Weights of a small transformer language model.
Architecture: LayerNorm before each block, rotary positions, no biases in attention or MLP, attention and MLP in parallel.
Each number is 200 + 30 x the weight over its row's rms, rounded and kept within 0 to 999. Layers, rows and columns count from 0. The size before them is the row's rms in percent of the matrix's.

# down: layer 8 MLP down (transposed), 256x64, rms 0.057, rows 45-55, columns 0-63
# up: layer 8 MLP up, 256x64, rms 0.0642, rows 46-55, columns 0-63
down45,083,223,198,156,248,237,215,180,194,231,191,227,195,156,225,262,212,210,202,186,223,191,265,180,166,155,226,212,198,186,234,187,218,170,168,201,151,208,193,171,218,201,96,215,188,164,246,227,204,185,216,169,154,220,190,175,230,210,243,191,221,208,188,181,162
up46,084,147,226,147,206,182,236,194,184,192,172,206,190,239,246,179,275,211,253,168,174,201,208,209,249,173,219,216,199,239,192,226,168,153,183,227,170,189,230,220,172,203,194,177,160,258,169,213,225,178,148,248,195,202,203,176,260,208,232,214,209,190,178,166,217
down46,102,201,211,242,193,172,211,159,195,166,215,182,207,188,212,197,194,178,230,219,280,194,174,185,235,200,186,236,129,198,261,187,219,245,193,156,198,228,155,205,197,188,255,185,206,161,247,164,247,174,218,193,242,248,202,189,177,166,173,162,177,213,183,162,226
up47,088,225,206,209,177,146,198,208,211,231,197,216,212,197,237,197,148,160,214,269,236,223,218,175,196,218,272,173,144,172,248,238,227,187,195,228,186,222,235,241,184,213,237,234,223,197,203,221,214,209,205,205,181,207,225,277,125,206,216,189,178,183,212,228,183
down47,082,140,226,228,209,191,173,159,165,226,235,192,195,209,179,182,200,220,217,194,219,183,243,189,232,260,181,221,214,185,221,223,247,198,167,210,157,225,162,242,180,225,168,189,222,194,279,228,183,212,162,205,234,213,221,196,191,193,159,117,204,204,200,178,137
up48,115,227,178,122,212,174,223,241,216,191,236,199,181,190,211,199,161,241,178,228,258,182,195,213,234,201,217,241,201,215,168,226,226,192,169,151,236,203,162,194,186,217,235,169,205,176,216,213,199,161,224,199,199,206,270,155,138,236,216,214,180,146,161,175,233
down48,107,246,175,207,189,189,219,199,182,162,193,121,187,267,199,184,150,149,195,175,172,159,244,230,227,222,202,231,215,216,207,239,171,225,175,151,229,212,213,186,228,212,195,206,209,229,232,220,228,243,164,227,212,161,180,204,201,169,265,144,173,172,198,199,190
up49,090,171,182,200,225,215,188,199,208,165,199,189,255,189,231,186,265,246,227,214,213,208,216,189,168,197,122,182,208,188,226,200,150,228,181,195,246,204,210,204,210,207,221,204,190,249,241,202,178,203,165,140,197,242,246,170,149,184,201,177,145,142,194,149,177
down49,084,201,189,251,178,222,227,175,217,220,155,260,182,245,166,179,216,189,171,218,191,275,187,146,149,187,202,190,222,187,153,209,205,183,201,187,170,194,245,267,212,149,152,189,194,191,166,226,224,247,235,192,188,192,249,163,200,190,180,199,223,195,166,223,220
up50,079,216,209,182,225,184,218,220,159,151,156,232,175,154,239,238,197,176,212,198,187,185,210,184,227,166,156,159,166,246,180,244,213,191,214,196,209,185,207,207,194,141,167,182,251,194,234,190,207,209,258,184,197,217,215,208,269,203,182,193,252,148,194,196,126
down50,095,205,200,176,136,225,196,208,224,236,199,174,209,247,212,228,177,220,163,169,164,204,154,180,200,194,178,219,238,215,172,191,190,195,246,219,188,237,257,238,205,146,153,218,161,209,128,173,243,211,234,222,229,164,190,171,179,186,225,246,170,184,213,203,252
up51,083,229,222,206,198,159,207,202,247,227,180,228,226,247,181,175,168,166,249,230,173,203,213,225,193,216,236,202,225,185,144,172,210,238,141,228,250,181,146,208,252,182,224,204,182,196,188,149,220,192,165,189,155,199,158,175,191,222,168,227,186,197,198,230,129
down51,081,182,172,223,194,266,154,206,188,221,174,200,202,194,216,190,185,223,130,170,225,155,226,159,244,154,152,190,222,206,229,220,150,203,211,202,196,240,250,206,190,154,165,218,202,200,158,166,226,250,226,208,249,169,191,222,241,212,205,196,215,159,172,232,233
up52,091,197,241,176,204,208,143,184,186,176,146,216,207,139,229,201,170,200,214,218,219,248,222,171,163,250,211,187,219,221,153,243,164,170,229,158,212,229,217,159,211,251,233,207,189,199,175,198,165,202,229,182,195,166,199,228,211,236,201,173,202,239,204,289,179
down52,089,217,199,219,199,218,201,181,223,173,177,208,194,262,205,191,164,215,198,262,183,164,238,175,262,259,181,245,140,160,241,215,181,196,214,232,180,196,183,187,151,186,198,161,198,191,217,182,190,194,211,178,223,231,190,188,196,138,256,203,237,228,183,127,208
up53,094,128,188,185,230,220,223,192,258,250,175,199,271,209,153,207,190,169,238,235,232,212,182,285,183,201,187,215,216,189,232,218,237,198,182,191,213,230,186,176,189,200,224,170,197,189,213,186,232,220,148,211,184,223,224,156,175,246,185,149,217,193,235,220,175
down53,088,166,167,213,249,211,180,180,174,193,210,257,195,213,240,258,177,173,180,185,143,199,138,215,186,143,195,199,230,170,180,189,180,236,188,192,175,215,234,230,185,206,195,141,201,183,194,237,199,275,232,201,181,218,191,258,187,195,176,182,249,182,183,237,233
up54,114,162,202,185,223,241,209,206,200,101,181,184,209,196,185,205,215,192,265,178,175,221,256,182,220,181,190,225,195,224,200,240,186,201,188,265,183,164,164,179,153,216,225,173,209,221,195,242,224,192,203,199,154,223,173,218,224,169,189,204,157,239,265,158,216
down54,099,256,174,180,243,151,176,199,202,247,189,227,241,190,202,193,149,238,237,187,198,167,228,178,184,195,183,206,167,218,187,225,239,176,228,175,267,168,192,235,186,238,184,218,162,198,162,151,172,193,264,233,227,176,202,189,204,155,171,188,233,232,205,157,217
up55,101,200,202,161,231,185,236,207,215,137,144,198,173,194,244,180,218,188,172,162,206,178,176,174,285,224,252,192,215,220,232,191,182,217,159,165,251,199,182,214,213,186,198,186,171,241,177,227,261,181,173,172,199,197,224,167,216,214,216,212,182,210,174,256,252
down55,088,200,242,201,194,169,223,157,216,198,230,132,231,255,197,265,191,196,216,254,182,226,213,170,213,210,187,173,189,230,216,204,191,192,210,164,161,220,206,191,160,233,225,183,198,206,233,238,186,263,165,194,203,221,176,216,216,178,164,132,164,239,141,195,167